config = dict(
    num_hidden_layers=9,
    hidden_size=128,
    head_dim=64,
    vocab_size=1024,
    norm='layernorm',
    norm_place='pre',
    attn_scale=0.125,
    init='normal',
    beta1=0.95,
    lr_head=0.00633,
    max_grad_norm=0.5,
    train_tokens=84460000,
)
Each number is 500 + 50 x the weight over its row's rms, rounded and kept within 0 to 999. Layers, rows and columns count from 0. Numbers have three digits each. The size before them is the row's rms in percent of the matrix's.

# layer 2 MLP up, 768x128, rms 0.228, rows 211-265, columns 0-127
096:498482411511575456453466481429444582536516516577503419459562521545433458504557447494584459492508547527506466579509556504511466507476471487474382453469444550491592489517499534521619576535450509478490495543478604417611591481495462508436597501454430500523564457560534528541541469507565532503626509488458587501519542533488511545535498528525569500486608436512474430491448478449515435502392
105:497469494464472610489548628447478528479464460611447524446535468479545428497423496547498595556483511547490554584522561477561581437468434454391452498550618458466429565536558506510444559420504450506530465476447542468495587583471487469482522479539603543510494539520481497468500537427501602466555536518504544448507448504497605480444539504502565419423493494508569394498485518471534468484469
116:513494501536499439398572542525523530449464491404533555565395502517499395560374481512416499583514523516495543453568481532476496526472428531426462532557486462518490503389448485465516554490491534436509588452531540470497558524502594538501516449349413463550557455484524519520556501486557505478424585511432421561467488465581502508533467571537531462492537482519504512529514432407488545618519
103:374516465470456476476474469511536530500478541446481511533489446621505552486453481520482515518496598542504504546513493560554537458529512502477550518590498568443471510474488475510496436496450531469546528505498578512482535505525446551360523534454544498512463429452582391468447527508543556457511493483366397578592473518498403508524463363463500504656399542490495502555485540426465480525549
102:531416532472544509466557514509605546509535513527624534433516481436407528474490471476467494462556387402564543530484556468425587490579549556518422536498461493415515530434529441430461594477516540532501517495515509491525483536465533456588478467319422544556493568553443464467496432487499484467598439477506460610477523543597497485488457463495426486513533513506506479482483490596513498468508
108:554508404553548454436512554477503469414568454523551474517506582512416516499555469545511483481514500475424590503457480460416442473510560577379478527477484511476552529433570493501566521484542516409521471510465445476521566533495471514444553597448546565435443485447547444571500528462549521541623581536512508549473552602517594558468532458505461577530586500561482501576437424429446546506457
102:463488587552486444472507475586504417501496486508519446460430607456541423393510494615531475567506494581526461491487530520453470568492441569442516465483477449474500548492494550514569438611492547482480440517516549607535477583545478517474519525590521438463553524526339549534456503445487475439494552505421540524471439536533458651508504501523533446507505554492491494497497529424410504423561
106:496483448531494549533643486508528447572524411491506493537538447512505546448489385504471464462488475468501427539570466599473519490469479559514414485475512469475518463486412563600507478502478530553562598516520490600595566520499524559586501597447435471424444540548471412517483479434584447533486426490530502544551554546508431508495505484539500470464480619509493538488499423431597574438457
104:489562512466545480604574547415571458499539516484555619574529522497518478540524550576553526545483540547502525448494472586429419564472484574492501542569434524485553518488483665458525538530495493536553559458498424478517570534509492454433448468355496463530447423549493494519576452462534443571495477526481521574448435581437484511548519540605488574452495403502488480513509473447530454491484
094:474475559514574385515451507486503486490627498567509502573443547455418591539494492534587467432521492522551576464504515552464361450490386510525459505513469509546582506549513518523508512529512430480550445464560466556531467607542486488382511495469501547482603540556558474520434508486482529528375481477511413550526554519455452552531435472536471511579460533544437483505445466480482574411552
107:504451519566582504495566512428512467462466563546449553509583509431536501502442464515471528450499515518500538511536446533568557556425590546469497441508486466462487457542530545624530605532516538344488521521443528509543464466628487469476552532428473494480535515489485503414507543514486499582512459651556479505478451508582508534562479537459442592569427496545478472444479422517601447469426
109:491506494508574482451537561494509431583471460469521491545539437468438637497456480532558582446536507451559515501459514500486462427487542523499528545493489602504395589461426599575484496491498559518496507448611441461439460579573482438481482569568475502534475437446475442463443420429474455440445415528547510548561387451509484486576418553494501522476492537508494434553431464493509560589490
095:514483534490442437436576427553473548510516428511438534556436473485486486530523447445424438415464592468445523586416416547594540503478602599504521530514441426488508452508505545495475536516455492484482571466486507505570509470445464501377578537553515595470503482568530517480520535506517520456423486506540549481475491541448486520513352525459481566615524578497416550446496605470524439510469
098:544536512533463599513474471508553539444490472436475478533497488563376408549569630570639521401467461493515579500430500524433574533545496568464454423523553511454455495451499459464498560563463540492520552529482481461587461446501504433511500485555504436547472508469483573506493476585448612484463591475531486464548487477498516491530498442498463547456554485418526549495608560454451441429574
109:481440443508511502516494562408501584442466590491524501591537479541494432524445497456568586567498509542479432467495457484487504552556546531379599499446550454530414502471511499553467582427529522579502508536496511485572482521471530478475582556507369489498542521489429527429460469538489533504508470582423435440516550416506478468608397574481491451603419450389487500525465521524462517501470
109:423562479461504441480552484504533524523501562567423480515524557479509536418484559479528524513450518533477504508418528439474591478449474595478562516570490538427552484500460537569566456598490444512530533438471549554459517495398552504431501494473471520474569564590465436423365498494533496468451540559548517456522541529458481571503515577598500434460400572432586462495495486505386539396541
109:489454555516494502479541459461521422470495542489453465478419471476560465520456580534506453591420541575549558460555490517569497512544494558466484562506525480533436507538437468469541521559364447546534530559493478559531458537457568576447433496536471478534504549438422455454594606497499483475444505503483556574508465495396467511517524459522608410429399526577478570394537563535467587550530
114:569509487470577500477516550457475570550481478455470440470581611508529501422520469480355555513548451399491505449441406505516410507538504503521566534442508371534520547595443482542514520467443498580566592530479545449501475547435603465446527451570477421534537535565569487538514484521514554504446473436449523526474493465398509462533433506469588521460541462578494465525454550505569529451487
097:478546515542499582569482468452488408572452502531466463449536558500459514481452526546462566374491568432545549501481461534482496546473464479494582676497565491465495465525440530611536524537478532557544503569524539448550461421526494405568460484440549567416443466537554556488530595545496512489465582429444492510473510489484582421502469390525543529552480531558545453476518472598485523451510
091:405487504469471458417584579574428554574468497457494478481485519539484509492523445467503517474508590401520431471537521567551581493499407444556481561495462520478468546461497512485505525438514487530478505509626529476485570522531474471530527581437491501469537517511492611482556445535566410463495506471384529549539562521514517563536544511441507518454412592479595435466594647487492418462546
120:450459526479539468489547577444482470508585514496517491475524481574491556431367523473602600501500492581522521480483397554495449460522458477545510400642509497479471453477445476535457544528517482586543562502467533479444597438470568563551470526423486479497582502557494516412595511563548535441496461538485471449468473459504557553515519475468567407478533578540444545598500516571406498464516
111:472552464438571550461639430538430462482412457451443514598481550545475542490509443497425453491465517453460525458412481502523540489387463511475415451413416531486524445414509572542545474411528460554535442531477534573512493484459545476576564511544504560500522521483452531462446485398531452456490453524524487514511508498503516557493504534501419533523461478635550580535513440577589544400492
102:549498435399450548513485400552452483601475533492567428453436555529541503570470423534474415510441549536485550483479589487502512460488423576538498471504399409435430551574475485502551512460533454480466521562547504510481440489600534587564466520522520612546572513463538514503616542508466459461444543501524442516506535486519503419464479592571472525448510425545513448476436448517504462420578
095:532519501485593528615494498453513517475548585532538529502456524429570505423475430458510467451496526500553452476523483488438493567585624567440575498515498516482493546573566550551536476507512484538539511546495597490455527515487451576463539553467451527445528426476549529457478475506541458560553539487532415445474513512507487507424314553570590490553520513601485442443527456492539426534379
091:497578556493484422442524511566503475473401537599430525526525523547522517552507378431541439447423513552467332578482484492538491498506461443513479621438463549492484588489444499513441441579437441526505478528515492466475514532571566510517464493428475488517592531501487519452536487417541552522434448496474461457563467520399486483525489587480539389495497437489504571552481512491446579479421
106:533567492395397530495483497469456494465475485541422561489527432470498491511514516513501608447558464495542512513620624457509491491524581467468547563559427553514567454448485496532434560557476519431419548607519514521481490452541441570500507506418563531458564532430470474495445493494500596514611488476505487562559517451580576483554537455451528519506364443562550454521460468446515546556468
082:556493499469503427523445518556527441481514468455428575527612467446574558581487553504515563459559546504487477627437564485495494392539495514536493509408531560440474420416572503453487511527450542510513338501441508566447496509479442505513514500531517446419387494458472532525515558617418545503510574371500518566504479486494524535550474482519541451448464497455474479481549458412506480498543
102:526486406546421428507559501504555439524455545411503601507443476496582576495412552552541489485507455506512514494514517587548520487539569458464535422495432628515522633461518477545488462503503539569456479434432485539477462559538516502441564491470522520550477437438556476484533574517502477520504567555467345413558486492524466471484546509455598466509499575513523533461609404518444461486474
091:440492505445467539509445513553461399520524485502477513560466533448593519428428486493511486521415545492549524448522504546493385603426520590512495523570486629445440521522479502527562555510516501501520433539487470520395534513493480397519638476566493481523530508490581502488559573472573425505471418428396475537511436474508540487535433488570581448454505475554548551534528427493595567510510
103:479452452514460537477544473428590400550598546543486406486470456509495572477562557538524477444458507468515519463514515491547476462526491438536522382540557535522532403561542468616421490499586518561463464628471427496547513483537479562479502432433455503538546446430403508464551566507485499436492610463529465411470464447538525539465535573542498448500514519435493541576534456581467576551495
097:511424544527502489432477542466534486513545488508575473523453598484574534500383590489413437484426513541452450515528519528485521466440538573522491523578472473484558560476513468456418475582536541476588521529455425448497465423377534512471541415567537471520498495497407538526536515515451527524485525567421395524552460447545548564534532539509446557504459518407509375493591485533547463393481
113:550545474483503537430506446508565554453553441480548491558528415571406465557533499427491455515462558413488560524578388522498517578545470432493481427383465408615474536542536476540383483442459462565487532463501519481425515439426504431483526504422463449493491497546498470466498517518480550487579543550455455476517425553631442518541537508512444486585486497497467525433426520499427509571525
102:482539627544563495529613612458497453453561534581497462557525470521423513390489504499564470522424545512538516484554577501506560566493484428467519437537385474472561471518545486437481438491535490525580475479579508550475526479502561555503478441432545424513508562622519426502571528465521476486476550550430507481458487487519607462518521458497485481550417464544542456587423488588561490529427
096:470642466515604540449565483412444509447469529449432495595513528500394524485429470525462523591497548542521451448516464441464531411533460406476494458541441503506538484445502409474554483458465575607533565498539568537391482567455475470534517525503462615486547505562548551516411459543494525561530513550530472542539498480395511427524462489476595512536535433493470552514501459476438525522448
091:460531543490442573548532512474519447498529511508582444512471384476518544489462430477565456592563407513498533513506478508513440571575506494478448533492488510487502648539486444528529609518461498455469457584499429504524435468445448373462487505473538460522507470448608420505576467501595502492522531500533464566515469509403440555546501461368480459552528541494521494509364543426491470562527
101:521473441587470536470481451553473535506456519568499373510446459428510537545426596577566442417500542516586530489458546459437502407552564525563508413526441489490540475534453591471569461362474524464513438473457502423484465525520483477556547429539483553537483512414477528409505542503461501516477515561410485450586468552487467482409518453567521471559520453518486607544513548459493467528582
093:512595463473508507423513567516454476596427479531532498480529499477570448454450513501507511545504573605388583531465460517593523469493454528582569502419488600452529493495459450495524561456474436597515437533480506457475437487529492554427498485486439554501461535443497482507429489437567396490359589501509486502465536577460650438533517453540532499541463577452501508577510466538451517503509
098:556481574561541454486470467414611432480416582497427527519553475455489535481511502504488462532534527527517593526597491578499634504453498478489584504478480479415517522421478449600535509532462553557450486444537543538525521437526424532630485441580519588392467507489469511501543529535441405503497519520527540576472494590531430509499496448524507410416500544459480536534474536508509492395541
095:486556448524488488434505506524604476442495479484526453503540429405465444526539567538412475518504494453425560485524502429486451431465405555559534487587484540511528534487546539507541542480494446511392485501559526525573439548496581580436555493520432518546510508402490583528403416451494485450494470488462434573515559438522464598522552529440517445539602486536556426565415475498485489412595
104:462583540525556546458483492589445534511533546510571546573537498429509478536504499449496385521507392573426526573518474447544568451418534478528471558440543510514575513545430526401496552520474542571426545577513558538487555568480552504461507564478516584485476534556488426445527519657465512463482593449476540532479462435601539549577484456413528500479518443522504487528569550449539492476532
101:473548480580525522522472457466560449537510443580418519549552500467484513556404466464571485541495429480493511530536509513516526577496498510595619544516462537458518496489412459491453462482453557498513504474493539498424512519518557469508505557546520444457530413506569459379523411407506447386474454433467593448565488515501487465486439541481473491507531537467534551595532512536398351370509
090:452502541515428482544453499416527501499488595547389432453433499536543592479545434442443505385446550478456481507480451468498511483501525592477545421500572465537523531527498503452562508502453531400467484440499516539493596454546485569585577558499417628536530613525477485559477440474446492550457538589498494514503579462564581540475478464487511449465511516596557493515445415468517418460483
101:432507529515436493486578612512525455507583514529462539478494499513494515506340483491495521524568411526452526496522555492560509417562477436430527596517646513529563522460473496523526522526558556557483505499439580432572490564475428571461550469534515436507477553410401512527469534411483433414484491412563521542548416550471454455458487463413564525504422462515523492509539440485524486455540
107:602608490511531424509547524513470529553502520476428415547500506553528592491415562479566466482541461529476454417577479546400591526587467432530470405439508446523419513498505477530541397578468518444475501427471522518522494502502518485555436598425533480534451498453496463529478527513484459467511484508568561553472469527443460531545511509505572493459339562585503580461477429440504491455569
106:448533478532532356415457514530530543350487492462524546553576574473522501539446519523444529450496541400447514393477538403586536454440499481444503441557492527524529401457572556510541557537494538506488454530445502528483460566553511544550528420513533553447498504556422469501509498516579428496524587523528503524511470529545568431461397478429435553401462529542510475473486531530580480572508
103:546501426566478532474482455559566468536506484515439403651561500475537421447557396482480479438484547511450527513484517430583383482450553604444561545503596519492537576521472546519519562514496594553554506410513525516428491539510522538512518425460447536484537491430417604544463529412472467488422486517468524490539509455496613539462441563459452525461550492497566478558479505501523513548551
098:556496462556374586437552483564568479525569487527432466534497540507454509580435539373487492453469482565385482408468509499494489521480510500492560580474498537453510517593468560532402475489497510577428481467518450430478540528542609490478558494606543510453461538400446501512505496520532555539483614512569531558464495578465468431541486485456437488500556502581418561517525537536426506460543
097:524569547482410474480546503501470482639503420453478458423511525465401494530514453574544451482551469481565481590575551646497495462498455527509449538447507469512499618543440409487492554504516511497471512479544488513515443504505492447523410547439446526475475453501441594545550428533540487530444482555555492494481517502546417454457542507451431475556467613530491460446508496457466407554646
104:494499483436571473600493467506500465525433486441453424540503564489483530536509525521399416554502486508426595531521450511399451428477436471623532495467599396522527459505488504452560527501452533490542445525476592473518439460485565518582438560420423528454555510476463492528416373543465485424490431549515490446450514541522504423511429518548454571542487555496564493533555585551442459504502
095:541527474491512555429573552456600508543448549457471505562477465511449459488450526542524540535646526552579448488507503466527534553630537519447461496471565616489440459455519527504513504488441461365386487587503505474535505563522563510475515505536421511540542506545469522488469502492572468521405506536471393476488515484455554386478392591474528458488448489563446489526457451523575510457433
097:420430561524483541476471502500446517485546481470479498581582522549568551507527483592493475515548551564511435497482497492462526518488511580440510518477508505461463553470540395582463546515510465396465527469539401475481527446421556439476551480517593460423498454497379484461545409541551478494524386550530421507536525425560560577499581413556545520550477484415529596556546499525549585507428
103:410486573560474435516476547420490456550541543575497469504579505398478479454560523480498432450510435550494507426447462635424527495575467568485503467565582471410580453478489395562503543493516577545436457461558540560454538523478534468483501547475514374498552517570533591512529478469486613532437537557507512412562487525491525575530458487598496532534457496475468478490436538504457547531456
112:480538630471418525580532536594524535443531473490575513553453559538477479543450536460536486560540575526461564429503494506504540537456413474470455485459424571529434528440503577524473587533537544459557462429543537471496548471570437460489506517548495352486539522420500606480554553504506493433476560502476556544417494541533461512584426465533475454572567406547474555519556489489417497477433
110:470465451530488463524474506463519494508367497504520451499419566506430608488535510495533511394434586509430474493405536489546488547399414516414418480419435539448444560499584499534463434545484490469549541455525416543452558573404522522505525520473509475475518501531490513572502474542444534453533545565581450496619428523526467503511536504495527586439556525483610479536585457555527511481579
095:469462496568458553597461465487565496459494559482540467507524569432601488519487503470477502517523501464464444461502442506528436514497579534431555402465423515449467518507479567500570491455395464542582426536594489490414596432488420490416552575514517541493525466515440550456393611512488459498521499421488471469554543563574537546533401497549402552510466463471481534551525504572537515502393
# layer 2 MLP down (transposed), 768x128, rms 0.211, rows 211-264, columns 0-127
100:518503516491473409558487504512496468415553541446498535503453522482419439446527430554610522502495492463456484463512503372561533496524557613544442548551485442581508491497406611490435527627484583485478457535555522504459462495449586409519473511461549453521484486491507528492487456513557379606512495485478468381432564544514489451493505600507463536450468471451607507511499461447519492500428
110:425530546503506460565517427516418514539537460584489542565473476469486515474526437517486534595471513403468452569507524438518504540511451488532533403521557520551482525521571543576554509483438535470489509481503476456372437537484442459571456519451487388574525484523313490535495464540550514644475529516465454495548525513506423512535556493501505474663419482497477482446499474463433459477507
107:555388443465441499508477494568499488497478462523532581519533582407533513517522448548473457447425556594535505518483512497560549461500445488590514524498468483519538461571579524542529486538516498487445498577453402537420572462547479506544451457458454498422514489470529589428391495527564398514489569451580486504393451479468398492458471458501596475544444500489531535622449390488480471554502
090:488445537495506479500473558462481458531447458574516488468449506554431498448586567621561463462512561500480560512520496493513458545432486477500477492436430505473466461504588441536591526399557442452563532492525502460512506495534475426595380520556535509537492525521517545481515515466435455448534530570609503407455478492571691468396503526485504462487556479448450485458554414552573463540525
099:465370463466504447497454494564504402466516490508445425526519622503467487525509565461528484448479564553505476512438440505564575461547558435464498556437497543503491434503481482426494567453456512542484514500425465446496526486487488518546530525578477508477580504505531481439402452505457405485576529430432477536595524492571438549629474548398599428533567553528506541517373565545485482502504
098:483498523514413501489516615480509504506576435546484506452430474525491465432506455563496444434472460611524484549509540529582500579465492485547537459539468541547465467532482487486571511591494568455390481386476493474469424450454580646453466534448465462535532498441460451382502517505468440530502460428563454427563517494446458444598442563486546531432478508466493502514548540507535608578536
105:462491518482494460442516530581533499499533352548394489496376586490411452476436541486541469508504499586518488547454470485428434496493557499463329496537420513469414495467482518436545461513592470549459576449558401573458483469551506498498486487556433514566499459457473496587530510474589453524556504544554522464529498534426528611477462499489589436465540501526450537527545456478482465522525
102:457475520493559460581554587559412416482493356487511510493523510646533445439451480514584572438464556533521504568558449562481506548517550432533569555569518621502570506519551556572546586512479604529517569491462480540553481461442523581547500494454487451516530520557550534491492496447502422580480486527504571431463585528515520442441500472517454528443527502446497531430483505522576502541539
106:485457524442588428508537511438425433475571453537429494466531528507439455510485529495471405605542481431408515439533442612449518620513452549474478438508496521514504510506489505477556481441511503520538384546583476396544486545463491473437502563560510422478539518587485552523422551489431496592548583475558554599451480437537607538458559510506501496435570500506488427509517495437524498515475
103:526468443449549529463482523495495524532521555409501546593501402574419500491526447530558507444533566543441498530501495404491534424577488550514491575495549498457482424522393574390458521480451523397474501515556528611508469524572442540541557549474462494513525550546511480489521498438563550566484494460567592505446514524492409561553440590359516434514538539503510554441525552540499442565478
101:518438525486572462479533540502490577517512469489480515455493555598452501419406517531523511512525456518536456469483462417590416631524473465481457512463607432596445549518529554513481533621543502533570566497511424465571535447502545445520438523467595539465475536419498457420546488497519384510369612561457507455534481459475557530556528516480536522461537535487480484512409494532505463511430
097:482428511538473559404472492505536510385535476573442438510555467595473500606613515467588446568487505488478466548584481559554515510544545439485449552511566463531464449415505540480410357625471498552442472517494508491490544505557494492509425492469495511488460452535494470402512463506490468554516465558476504450476544556449642493446481444428472546428499488424499413512508497496510484451427
097:445448540544560622472543516507460467414453494536538460475525464469467559480423526442408533527466525449560555546492451493452538575534453522413533532538494491449481466496590550535631575381457510493571522506458529535591429511505530521530524550515559487583488497450475508553526500453476517513390439482540560601575531430586502459548469594454513433494549494549578545447421532535461457475483
103:537536568508477524509524477420491501505567500529494498591508491511587430457471442513520469545534436471527500483469497555480548457516549513603563488519498537442541499515458495441542536524383495546442556486606519528555520449391493530579494562459552489449527433536399545641472567506550514537530434535638513538631543449567543538490461454590479467577482463542425491442442485442504502449545
100:563533503555493510525496490496496519459550457576486482378508483533479611575477462493412449385496401491539574622476512456451516596454523534500531515505488517545438355499530514583492465500430543541447472442560535446530580520483491477488497482467443542516545480524480563448536522585573499412525550415533480504540426496536475617465524441481527570481541540588464490462567466504567509476591
115:483499448455527499568450579588522523564470494526442512531488555450536429478488480571510541443508436490592563428446488480436462450591485401457533556604527476463432513594501483544526519448473524458396556425527545458371549512477525538583441543520547451470496529548507439565483502479488485527506511424496504560475449473528429453518509451537468453495563582556414541557523481593383537413478
099:513475588573499488559554483411412514419517397505504530474462517519514437538517534488527550443558486526507404582598549586544478577483458473493493540587528515476438468505606628484495507510616565526516506481448438487492442517490509509552570464506528500420552614464496464526478502529524446455517554442529492480556551482474519573530451552565428489503494526484393466561520548592526510613566
110:511457535520424517578541456506554472505517458491545485369479546544414549549518515563438452500522457408479463491491471503596484569543502480507516456426568531502561412568412446522511329504552489560470503495521504438464445497506581552560435478530513491627493491523499450489493554533532503537597410521507578431535521491526409507496438447582527565522542523481509482536440494520470600419556
097:571472476437485438554496495519460476445515505612523438463468551538542450541493416476476532530432474540445461496564522445527493462479516534513462480498614504481583477460530505534552574552516514446509530465475455475539500394554501419427449545406601477525518596542469569561395383423459515509447465578385522432500456543451409528488541440440517465515541561517476571478474436415518507495443
095:422453408666478469599468491414503516522548447447622537624447467455504505456557525488528534546582563374498466508557507602429596520555471408448502483539474473551470556430577447511552515472513523501486537518438429499491451534528470502488465557451518553509432469461466532448521550531452417496449465450506445510551493483444510504493533522524473483492566444480448507512498539454564591536456
109:543508483463521488389488453537460489475547526541519514527520584434455539483431412566529518461558465554483520435486508506456483473453492560544506519472494444424472520486515535574523529395514408629474491504445478567485528434525537610535384409468494418426512497444449540584495511481612553475478518449478456428536409509600475515544463515450481438481562490556488477557500487567615499569423
102:489424568424491476448503526431492434431532538537514485507541549499500466543463507554500454504540490475504436574526582487489558522564464491491520606464493411541442430439379514486451524493538600539601556444462480454508483492468503628439515560500466495426410541457547556519608494503568543399487495481470522460450481431526504485518478411545469479450510575552485405454513451568512368561510
111:467477558484500453494549531531536488583435555395462480495489581554523433443481441565476532480492525531633462474542452483581474556637447446573631510528512472522463479450426578420513537491446446428502488551496442511564484548481491511451448556542473482481527540436568574523478542508523476475572564503528492372409488493522544521400468529571435549429496485455467514521466436491421533460477
099:452458518566492466463508511580533547469425598454455509512560487434599491545524463460496534527511485492557488561534565577520465476427425526520447404449545519483466455434558511466444468573516563533481511492404488430628453469523609450499557456545513491541484509480529461467561429565475565354490430511551474537483519438455413497516446399474475474515552513517516641530475479548513463511432
096:495487555617408453467520450530462480498585438385557483407536471525434485480532497565564537597509502467537533523558579542544516467465523501498471520484528583601425558511523501509508524514556525404464528457401516489567471496402528507480498496574436552442459615525519427432489449469503478462596521490491517607496419499431482466543487475570411508495413518485571422477503511515508572560466
102:478584530516542488545518489440528493494512493440537482467393513576491515477562527550450604508448537459492444553398406674584449484565509554497353451410493537487507584520487543509464515498537459486425519531528494543507561434501505435504467543424465513508527495482518450451467557524507535626546584524539462546517590493586523499447602547426557502519524490467513560516526547465513561517503
097:516459432421518588462379537429481475452549439537480493444481514492408482639478551473504568457450498545462520504459611512538498523491463494470454395428499494443507493540499553427548559462450479518500512474538434589475514491492542485530527532473579470384501532363452488516399517569454467498598490431498507531546410508577582536545446577511498510489527496525490482514475482444415465549421
096:567370574511581460483439476516495492409524558457528513489534515642506545527542537466511493504573594474549482568514491582491575485480553486450526506493544403445557480418476547519511521523510459569531434448509524466477424425489473471527356541563470458539524490527518513504576467479514537456504429575503448467483540479640455438435419509551561547574518429454563438495486508498550442486550
099:464442472525565463466430426456552530592408470449500497584503466518516416518481570616508444537464484517442465547546536593391553479522467481520518457518390487454466453574526487566526503496497504486473507486540476475490525508496539482476458538553497508420520522554503583467410592548517489422491533577455473545482474531499519481427660477529420516506487457446551498477606376463506404565544
098:491479447497496472483440605540461552535463483528456542587490530352496451581477519413527521546504451544546441406547558540463481553526459551534506571526476534487434526539535458508689486447483498496620522450439487462522486509591479471451549545531555426525518548477477460452555531483511512455451432595544482597545459506466417531560531489480524491400535508492601481480458537558441482499514
098:499482463544440548568512475485541576488501543517473590550412416538564499473521529437538522507515517580644519483458462547566437468540535512524533456415488557461559505536570566547533420510529521498470484500544464519492433497563436526401492546523423535507496468466402560495469496387499474417355509431533502472482528428520494443398539566513523470552575553430484490496438395484562531523458
109:584394396520507465567489487552542442492466549466500488507544462440429455457525525513558528564602521565544574434468589440464471563458492459539492507511416529517568521565448566551417511518512577529499561523527512443490450564539530487480394482657490588565512476480524487451521453481565489448396540499509568602481532417423514444406474489494481488428530500526457518549455528458462489494480
093:469514487547444515414444494512536540553577505443495452370527491427517560581571476586498531495527459483524475575536473487515578479530389513566473505463533593527432573472497493496525541531537549594521458449446545541414464404454489552494503531533436532510434475458442565522464498622412432533457428482504495487524499534537420595481472491382545526438527526526497528517534455401459429427509
100:498506433487455514511430530565540516483532530432418414532532566440477476598406492479568509500611518419501460456528440531427557440457552496458452427453527541436503536538493471523519488448526591513608488472455450549507408508486500488532492562563539452370501565422600517502443544545538474520461478434556509532541450497462529509459532621578477465504570538476610457497480602490534496457517
098:491483506523542496438453486509560511509446391493428537566561516557517472434509597547437505485496439465596571473455496572449511549447492523527548455466577494530349519500563440498485527519445514480538448534442460543488456522498429549500521573533553459505496503507481508528447467529429497460383522593515471553448504430498566409414553562516498625455437460450456449574564543493573573587526
109:521464549452524427475447479564530475415520466478521517487475469525551482488488463597489518555376450556482458500471517557584376540520565484512490469535538500519510422531477523473353470522540425550513450450465461596509577382512503586535502465428553510524516498524510422528542458434406407501578546580474470456469558435525526466498524475497636478464431518468477576532490403511496500444512
092:503462508485536513483582447548554528408443516541423576470547493532455540449516572501506562535492493499431549464573486465507455476470469603513539418456520470519507595483526493480460468497546409367426551411479544568408544492467486486480487522445480570461416390473456420487516632481498512405462475504527409446505562466444572481479560477543534438530442587545447553414529525517503535512526
107:530496526557459551558514488557580436477494509478439497515497635482510527505496481362532490469568569511437482542526472468599592501558503577459424517471574450462466530537419450485442530459427536471459487468540494626434445517453641540480493499599487511524576467494531573472560452483507370456544481547558507356520510572559515492499492509527491529523460496486464514402495524500501474482487
103:461474575463460445554578500503510507559510594454537560518525491479487548492413453511466486553478474485582494471485506402531579548529430508527521569434545527500556469549429446499547508490529450533579461564612474525498561548507481515553499475476435582439449567549475462506601515544390455537483510432539468580454465440522597592485599495621455472543512501544381552493511419466491516478436
111:462544503469531524514517514497483586492526458572469489529518439480552511485471416472545423483518522445523478447561499427496514480602591537472506495419443437490527410398498458574536489559401454522517554389547456581461528489491526601484408478517524503478431433586562455454562507495506560493498399494419537534427527479564440509635500452536535498561561484503555570393508491481550418511501
108:561546567489559533535523479492423489511476494451451440590440389477509495536510412549524426449456573544445554435547533405445467548569496424541552526592449605502480495543492437565493510519574436434470481459506580464500479512439530571580535550346459522472528491540484505494549474489496524406463596502506500588424483555443508511491479498498547525522448485549559460458570471555446518572431
094:491548507557564524536529512522527534523520429526548489422465546531500516527480388472508486538553534508482424365552534507636483567499506492447474490557496459449455497537548610468513419433611615521469528557544502544426516440459545470548424508430523512484433537519534515476531533502399551471529546584549437595467547467472511493517457560469465585437451485444409483526503497403577489463434
104:515436491494542461464570441504549496510452530546555639504575500446503519474461477511581527545463480519500476478524671442492464466499426623517537569600433502507485441389532525587465476438554518459585494474412555433512540509532480555473490464445469421502501438461552544433514518503555476464542391535513515576439544554461561521491496479461516417575484519491480465551565549435499420494525
107:530540470487531540436562551531613617440556442484480436438515556487497557423509447504472479465625499554489478481548552456602506500446607489461548498565504584510541461585537602518511502473562492560467410496489476466525600425468550450526476562492562504512458399475544499412557554457498489456461504525536514555529545516429492449535475526557393476475587540527439441537548543457492496505575
085:480502504497419552517498543446461546572544467512558457471475473514511423526538440408552488504438430549506515577475486574500437569567525495510358584494558460617519499520511454426550472510445493538556502482541470543424462417427537504550459523457539466452594526509569496436469484488448520516420396438558504462540551587480489525550562564496509462602449400456484572541453554534518407493464
098:537542502544499546575501463534449563493435394543499432449446420571536510504552475485549429547508506476475455510470570517479482541358573493484480524514448459619414457470496415549493534514566543415391488546533454537464539570462488430528520502530527503477554505560415484502536540601533602489447612490607470606466465523506469510501506441591509548482477395488532443530483520481500515480536
090:429559546461559478560515497450478509502557488493580566441397531417563495547432545531471536518605524484504509496518471460474472434579508592492509463523503522516437484525458431533611424510481508365512490520423489537530442520473428583535487449440515545556447432596533462486470536400469429548473479532407483559455447394527447570461495483563466515454419437456534453460531522455528551424487
102:574522501473499547499571427472496606563527479487448534538461469484497540476510491477543435503538505538462496393383548575538581532552520500544466479474511519478571603542462518589563513467540422420497478574484576561377474543595571545457462542508517568478517502462446512568469557528514495419511497386558455483576556459510551566446419558469596424545432473544498470486562516472490458474529
100:502526549562517499517506508534515480400555464626574451489529532493570597469589461547423455470420526546575516612431508479477441485493458549505400514561470477527427517514414501497436497536417480453446454507492509486452400508501463466572515479517557471509343455468553477513459548476463431456551502571477470591462528568594461531548496486474542551576421460508479470456520539524444499540589
096:487451505434524509534411500588470501484541490492460524363503518567576506410461442491605538521468491438463519509524526535506508560475481457580529497469511503405566572484562368467473482524498516629479553476510520539576515564407482567475541537449598584546554501573603469522478502490451466456577525457519506602540447479562559545434544547498429513517532482482424572554519505564466493466468
085:488435499474506540545445514542603525508500532540498436486524500507457509594483469520478546478621521498532476553593560520590407457439453547601509503543529473579494509513569535479386516606494501428485548466420601574506493481549548531603487511476523514429485554574563539555443545433518484477541418513526618496507626572522558460452507447559493554493507502447581443471521480525526525534472
107:463416493530428568512511520582439406498568522612427537494532511474488509514436595494541472431477563532533528406468527567565493477503477407538482501543581481498519488505563493485532497454521540530562406477416545535555445552530484477535417653457548503570480503503503537481534528524503563574492522525493450400562485553440534525494368592453456539466451486526552513495456513497408480393505
114:420424477536508424510526577504464553579503506560538544640547519445497541547450494532515504556363436460540532517428526514584505482498453440547560414489459483587560453458494420554576478470560562591501505555500527405475480470540482511493411465538489442458400526520566512488564507393454524451479556520558562554476565460488453480511458459477471518482600510566482520562518487420476524423488
101:537454564468499566459531441579525423470462488576517489555419609521396589531508537500438509518503484539567409464411463530546509549433450475513423487557531550539484514430479356522419508465451457503500555484504531408537469433444478521487423545430457468513530566427432506472460460456543459543542541434509540533463484503482536422471544558452541482514513467570433493453556392483380497494531